config.yaml
head_dim: 32
vocab_size: 986
qk_norm: false
warmup_steps: 212
decay_shape: "linear"
train_tokens: 568600000
Each number is 500 + 25 x the weight over its row's rms, rounded and kept within 0 to 999. Layers, rows and columns count from 0. Numbers have three digits each. The size before them is the row's rms in percent of the matrix's.

# layer 4 attention output (transposed), 192x192, rms 0.0749, rows 20-31,52-63,83-95,115-127,147-159,179-191, columns 96-127
099:513484473507453488498517530528472508464526479496485481523532518509499480522491503554474498478509
109:498465504466468485507497502520526507477523501532524510502478494454488497489478525493517533548504
097:512536479507496448526466466513495505534492525467482467449510505542512494480528513531552518485520
109:469508515513474467500488505515557517522532538510553505460460480513507549487503522521527452486527
101:495479485509526474562484477476540497516497519460490498515500524516503470527478507497468515496467
096:491508481517561530509517498498474517472472520446468527515475519509555530499498524453485507518509
108:487497508529510521523488476495522502489501463536468499522499545492535515463595507468521495523470
120:509514526490498517512488514530462485461512507550523526491492496501514504507464520499520501509485
090:492513509487500522534486473451553525482474553513505518507467502507457507496513510505487512490490
113:530502488493571481476478499497459495576504514457487511495486474526505528499526481516515451515458
106:483543537475521497484498518489502530557486529522490471529477500479495540512454517488519493473529
107:494482507526474533468517502501486494511486500493506461514493464451461493487510532504470450508488
096:523508536499512480505507509517577506508456498473473468519525496498478466538462517485513504492456
095:480496519546484528482542461499506488482534524520491513518493488487502533493498505491481499514520
102:497518542512480526498506531513530549501504484480488508483554501464494499482511435493510512472514
082:509493519501490449489522480462482488510466495526462511460511515504446522494522501535518457470505
085:494517482501488497470469512500493511529510518468444471455485481491484476532506498518502485483476
094:532470505482519512556506531513467513443487472512537536488529494497509557451501545512474531526512
072:517480509523477528503507475516443470472541508483526523525521529528503526469506586484513487493455
072:533526479522523482493454506527470519488465505509512497496484504471513531464509440448474477474513
100:503478479495474543529523449521510460519511490506451473566494532541536542520498509505537504497483
085:515463510507495555506520468511460519462503503504510462485473535517525518469485491505485542509485
090:484550482492499473533477526503500509519515464495470519475511489434468501451527468498485489494528
098:505518512493505497481495520506525494502486497434484494531508477498467462517481533515503512493514
102:493485557479474533499488534491480509544465488477519442495500519491484507503515474510507488539512
104:515492500467507534518498500466476498499519485524462498541444478480471533521504476536506463518458
089:454556528486514542494497497472494529470479504483512544446483512497486487530488531450476485456474
091:469535487502494496473512549531492535506503460541524504506513488512483534463520471501459474487482
104:475497503510524491489484489453498517525526482505510514489525491482488493520547522472492496456501
108:496474485448467522464511535517493499485495491514450462484491439493526511497467487573479497498503
095:532468557497530519486499507475495468496482468499496494501528502534530491510448524510543510534512
101:525521498524502512499526465518470506485526512468517510474496551532476521492495540483516490500493
088:484488446514507501494486467523528487575479514500477477518534488504503512494535562509565498496517
092:512482531482495498487499495523507537487491489475499502519545510526504496439512471505505538478523
103:510504499493512498453482510503507499509527470492518502483492500518551444484480495511525521510477
097:521473479499499480467510502473524522531505482504488467470507497519515512495458502489504493476489
116:475514475479503521494526478500472539468538478493480518509515485524512544494430496431457527466470
100:467508472499462544472478503474507520493428490495503425494524531486474493474492450523472493529493
104:510517499477517483481504454512478522507484450487506551536486501480528521513517491467530490478523
106:491545427559501545520505475498510491534564518521516504474527485477540532473547526465494507475482
096:487525512488521527517505534493475522459467467520498503527526509529482553513522470485469507524525
108:546527485506533476496474474490474543476512470506516522501510513481509499508488482434486489511496
105:525465532476483533478508504517483467483494520518507497523494529544462463511505539566536471502522
085:486516526548484513484508515496500488482498484520492494499534536490443477496501476488525470498519
097:523523483494486477532563503531460518465491525464502485490467461485498514512484506479545488492505
105:483507500460485533511500471457488501485509504489526468514492461508538530470508515486490499506473
101:496502510529458496489497542468457503509520498515487433514536484509496510472515515506514508549494
116:506493513535505488514527525521521512471490510498488491506469498470494524472454554456493523501481
093:518480516503484482539500560507522464499490548481485506463487488484550535500490554518498504521489
099:496473473471553503465505471496496486502504487492457557520495498535490502504507489522566476520549
100:480453540487494508504504507486482451523520540519519540534478476504487502495488471497485485545465
092:529485533557505496484523534519527507503475507485539475492506501507502527508461479471539533467469
095:502517528519478479490520535524520474438506531521468510536449479499487489520509586507494529531501
110:486498495496496532519461474516512464540493476519537544495554484502503536469504398490508499506495
090:524513479470526472516482526495511477492493473476501496514487487530507487522506558533506452513452
108:504534495551504462491502542505507523497494518496429462514525515487548491518449494491479528488491
109:492471511512509534521523474495483486475522522525540556524494499506480497455545529467520480502478
108:515476537463505499547500492469527481536514506530511492502539522484480435454517506523514510518484
091:501495521489534499515497478496513489463527505473541522464472514504451520440505489520472499502495
099:497504484484502477487573524513497415448515478453473515523473474467485538511503543501536494495485
089:482477482435483564526496500513481502510478487515521487491498531485496464475494500502512469482522
099:483523504495498503493471522531494505510512504521479497524485445496502526504528473504498471514533
090:565535544502501504498488515475504499551517544468466458525478444495480547537499489517486497541527
096:493491503502516482505536511495537519507531521491514513505507463509510485531505546433517478487462
098:480523472498472547471504453466490551504488487523512514527512483486502500501465462521481487494528
103:503506521533506498518501514493530474518480496499489456489510486568514477481523495523507522513505
097:488521486540513486500494481482551482500498471519482543541496497536512486511518497477495510525492
102:520496526469489483501489528558525493456510529500516515514502516476512469530466506523458464499471
099:470477488488534524534495441510511518494527488505541540502526502497447463492458528476514466518520
093:482540518482498480456495517502524501488528531504513486492509469496489428543528487500516494499496
092:486523533475485491468500541501473515487523551497508470498489477508503500534510447546493512469501
121:559510470479501481458514493452518499524474534479491485463449491505509546518479495502497509488474
110:520487466470550438497468524547514530506457487502483524503513493501478451492462438531472504496521
085:544528512468515433498511529482499475490527488518495490501513506483492474504530477523509474502490
099:509480533560515506489534500480498540507512491507500501508504494499494453489500500505499519468495
093:473494458502509529490506469503537523521453497510527483531511523477477515448514484513505482478514
# layer 4 attention value, 32x192, rms 0.0654, rows 20-31, columns 96-127
099:468528509527476488506534504506518500506545545479500501461506539520523474486515506477468578476539
102:513441481515520499476497492498478509542527491512503479492496498492491471529502491520546442506499
105:496479494479515492507513523498505507447472525493495497501503491491522461463484507550486515491486
091:460464518474494516481553493518506444520491505522492506542481499484523489505491503518518510493518
097:516479512521462523525481492470533498490497472451520525530441514483478545516512492412494485517486
093:480504467473476448527481498552448543471479530501467495470490505514485566500473490499469536509505
095:500470499544531519490487490547496513506509508516506504520540525501490495473479506477523496497538
098:533492505491513473491481508508463522494472448481500480540526537460499502527515491532493508425490
099:497541520523494519500517533478470528535474525524482514465506489500509522508495485529510502487442
098:488524556519472508501472502516548491484499522500481476512546546513491516471483501467486541548527
096:469551471500493552506494466541484510498502519468497512497469522486496476527516493514503480514501
102:512507543564483491508518516522512468462498492479525502460532505510511417496503515499521528500485
# layer 4 MLP up, 1536x192, rms 0.0954, rows 0-51, columns 96-127
096:519497520486494500474515479442493487498573507482517505528491470489517493519486492504502510458507
083:510470538462534485548490476496485476488538498524493518534495505520516484478493478514522490420460
103:516509486514481519530483466495449483483492552478528482542491495518492475495541489526493469460516
116:514487454493498510494511526487461462511546530474515486486481477494551450499511473499450523516497
093:422544521494464481532477497495478504494519524499509522484563513532509496479500486500552535524486
078:491524521482467561509494471491498539510511506481521508519517491559522523495519481545533522523485
097:507490465460509466509531511448503543506492497491508495510538466538493455519509491527505497490528
102:481512492481545503494468487489500506508524514525576544510522520482505462464526493543460509495496
099:555491495449503509517489468469488503509523534526517508466486486529525477483512487484469555514523
094:524472515491539506481539491475473487505482503484529513549509493486509524501507491510473498506469
095:500477510487475535510524529506514486510528521553532488555534494531510540520512492532483477499448
086:485493522471487552537498474530488488533554532475523566511499476498531503459522444526535477456488
092:524509486503526574512528507502519477458535510503516506541455518507502455470502502540463495510515
092:501490514460529514481471465491499541480480531508489506515457481503505460512519480512518459473497
105:516540515479500489509494515497515480501528491475511570509538487498506472470510475508499532427446
105:494478492480476495477524501509509488507484500509546538544497509486514482498541480456493533473505
114:534535511478513483495519502477514504501496519491521535517522477519509482510528470535490532497491
100:482510538477486474544500505540482528478501471516520524511493490526520506460532506530493499499551
090:471521520460485501500463506461529515496508516508503534512465498519523535467558463527492494474522
104:465499499475524513492513469495448513495526489497515486524505497546485501472532491492470512447513
110:495511504489523500464509515462453506485530515557515497521519511555535513519497473522475500505497
085:492492511464464527520476502452477525506483479525499512524510496528552516483538486486517484511482
082:482517498458521498465491508539519551525527519501522514493512486488487494479518472492517470478500
085:473534531480484543490506553449463486532494467495490458523498480500543504493505490514534507539470
101:525510510504520500539511477540518473532497443487563513484492499510520518452531489518498520479500
116:489519470484506528512497522469499505493498532508561524537517464507511485488503473485500512488489
098:496506566501455521476508516492493478540514521494519506475520466526502530507520458496466487510486
105:526496523486559523498469514508481483492534554500475537524503498493528515480489472470505547452512
091:515524553515517505516475525541501431490504506529515493561443493519512508520547502517523485491463
097:521493456507498505499487476493483473495476507522510477492532517540528518447509482500478486468484
109:496543508475487517495476525473470507508491525479498499525494531539501488460517464519491523457477
101:485564509501455531512503497511511482509503487552512519510495451542504482497501474513486520476512
101:434500524477518481549536509454476483471525481492496503528570517524508527446522517509520521487473
102:532506493499513502474461498498463539493476547526508510526557488507528532460502481491446552515488
102:534582542499482488492478443460494463509513508472502464544478514533481485471515491525538513503493
097:522521478471460446518519496492494511479510443520544514483512506504560530469530469489532490497526
096:541552521466505523478488485492535541475511502532542502541512501500545481495513490516541489436530
107:482539500459503500508488486515520522480511517490520521527500479473504516479498482486537491526479
096:499507516502477525528466495524458464502521494507510488499481494493544520477551478508517472503488
097:521505498515536511501496471449466544490496464524534502528514525487496498487496482515530511520456
093:479527490481486527468483484496459499495515531482524504506492526480559483507491479539539522483530
095:530491525494484446489499466500468498486491500474487494519484471540545555476538488521507511465496
090:494517487450479524510491487501464545465569532516525521529478485546511555496499488511495496482502
107:501509524446512523491495514476509472495520476517515478488483499513485478466598491480487525483507
106:491533574465534493538476502515440517531482479508517554553507508511511499500589477514511485479504
094:477525502477476543482454495479547486520472458495513503515512475510494448496513478527517504529507
102:519502517492505542462509508538483494535517483474488471509467486483539489441504465516485492507497
092:504525575480498535478481493463485521517497513533537495504506434494539487490512491490497497502441
091:520451541485459528509487480517480488526495509496541525510468478493517517488494490511482491488506
097:521554482517540506509474518537466452518524512493493525516458498494496471486506477495488519485529
104:522494524497522513497472480523504513497483494482528534485518492502506474467528470496512516498460
114:513525500528505519486505467499475452499499463520530548502512485503506502478531472487446513501509
# layer 4 MLP down (transposed), 1536x192, rms 0.0856, rows 0-51, columns 96-127
105:511491515506456518497521521485469490512462497488508507533441529503478516498457476524483476486531
095:516483537490524511481503511531495491488534471509475537495529502494527487512516392488501510465444
094:490492466479497481549522500498484522465529524499504493533481478459472543512502457489497503504496
136:523518482514468566472526462485488510523520485449504466541489527532534486489500480467510519526546
078:513505520479506502510489490520478490511509535493473485518482458511469512466510514537501479515509
087:497526496493484512477497498471479498499544524507499523529476473526519511514517407536497534522495
081:544501505509454507475560433494536488513472487528527491484446496484488513455465455494512511494513
107:468522496444508542512543472526479495494502501472494532501520499470514502492534557503458490525469
098:518496487488524477484486499524538497487520487482508481492526501473479463478474463469510512542511
087:544522497541461529516521536488505491496471481537468491458485474489488502455483493473519530515443
085:502488500486489490500514514500547476496484467528545475505531510536511524553515545534447497507462
108:484503504474507517502482470525494497479501497488515511504479487531527480489490362497492500453459
075:511505494565474440510534487492488511529483509480499480471471471487510513499482507516509512565522
102:455527490485496457503488510500496509512502475540483513544452501470472535486520459482526474504459
113:472501466525544506518496493497486512482510505496499504492520493456518483525530471536513544513461
107:490477498486490510519460517539494546467494510508502517533520523484479534502485510470470547492498
131:480489503540507515499513495520507497467490529506496486502515492513511488546532483520488481495528
090:528464516504484495509542490481513490484512467499487507491537516504464524491466474515436526493527
107:514511489509535495478505490490474500511489526538506508494475493535491518500514418524483482480520
099:506471476483517509469510495516476469468474488533515481481474473519527508521472492483477508447524
111:511472495515517474523496494495528507507515528515457511479472502514524500560512484481488490515502
088:519523514482502513499473506477488514515494511529528500510505495516513538488551422515510471508474
094:515507497469523516498487501568512545537528510513481541523526490489523458515543411496466511491497
087:467520533517515543487504537484527466476497485524501486485520503491538425488527446428489486500509
102:502489502518509495480465520519483454512491506516496511520514493520480507491432481511503528514487
140:505494524520485503536507489494461512531466477499528504492483496504472541467512436478509518508496
083:521489502479484461475499545465496486481522528479471503509516508463467470519524458524519486531537
100:523505519462527475522490501482468502497491514536528532503518537536485478472494505471501468540491
089:483518499506519532478487429456478455476504528509528464526469516536519541488551471506534525495503
081:567466527500532501479466483533512462500544521523498518505537487576498503548504483545482535499490
124:514506514508567518497498489540531503504533473545519501492516491479522547501523466501469486514469
104:531527511538527489462502455513500471514487475504513528432535501465435509522524492493502500509481
085:521506457487490503474508516518466469509484516466486509517502497462526523510512488498528529532479
093:558504495547514443480524504460469512482475513497478447487532485523449479509457498535468522498496
101:521489551535498507509429491484495457483475472514472509513498520479491478509554510502485495512500
092:500519514501472488497490471486536518478430487478493496451490531545500482481525500517480505473523
093:454496541476503511499517515523494537487510499454518505466542482497488527531513483490495533475502
106:482552490520550492507497468519520500520529506455480464470529477456478528464508476495538483540504
096:533477462486468501498482502546475479532505489480520448515505472481553473497511545495520479483471
079:499519452528489512505513526464503479470487505484497530500511550500477520508477431504486483545497
078:454492491507529514476502516471529524521478473488501502479494500476465485508474501510542507509476
088:544487544498512507510475494566528535512521541513484464547537534454480521483533503520451553493500
106:484495486493454525525500503479501518474531520520502530528499505506522510484490460548471477500497
102:533516498538460547498505475526495468517503513463531526492476471438520503447446492487527528474523
094:508470476494481510538509508510511524509532477525514507484528510483482518499489516496475533495517
092:509525480463489503512540477481466521515494513521488530482474533467539516522528536500527519502510
096:478504511477510458533468539541518532503461535526536523496545498519498523521495531480493490516487
103:517488508492472558468514508484516509540539525522493521514502470492511486531522450493502505490435
079:543523471485469468508505525476511461521502465499465480550494500512491503528517507498484541508495
094:501531482481477484503525518493434545502531468537459497542530487517472508499518490528510490499507
111:537470488509490463514503502523454490505481497497491529441509531449478513523473465489510498522470
129:472505508500540536514520484466556497501464426460487515519484532450513506508489531491469496506474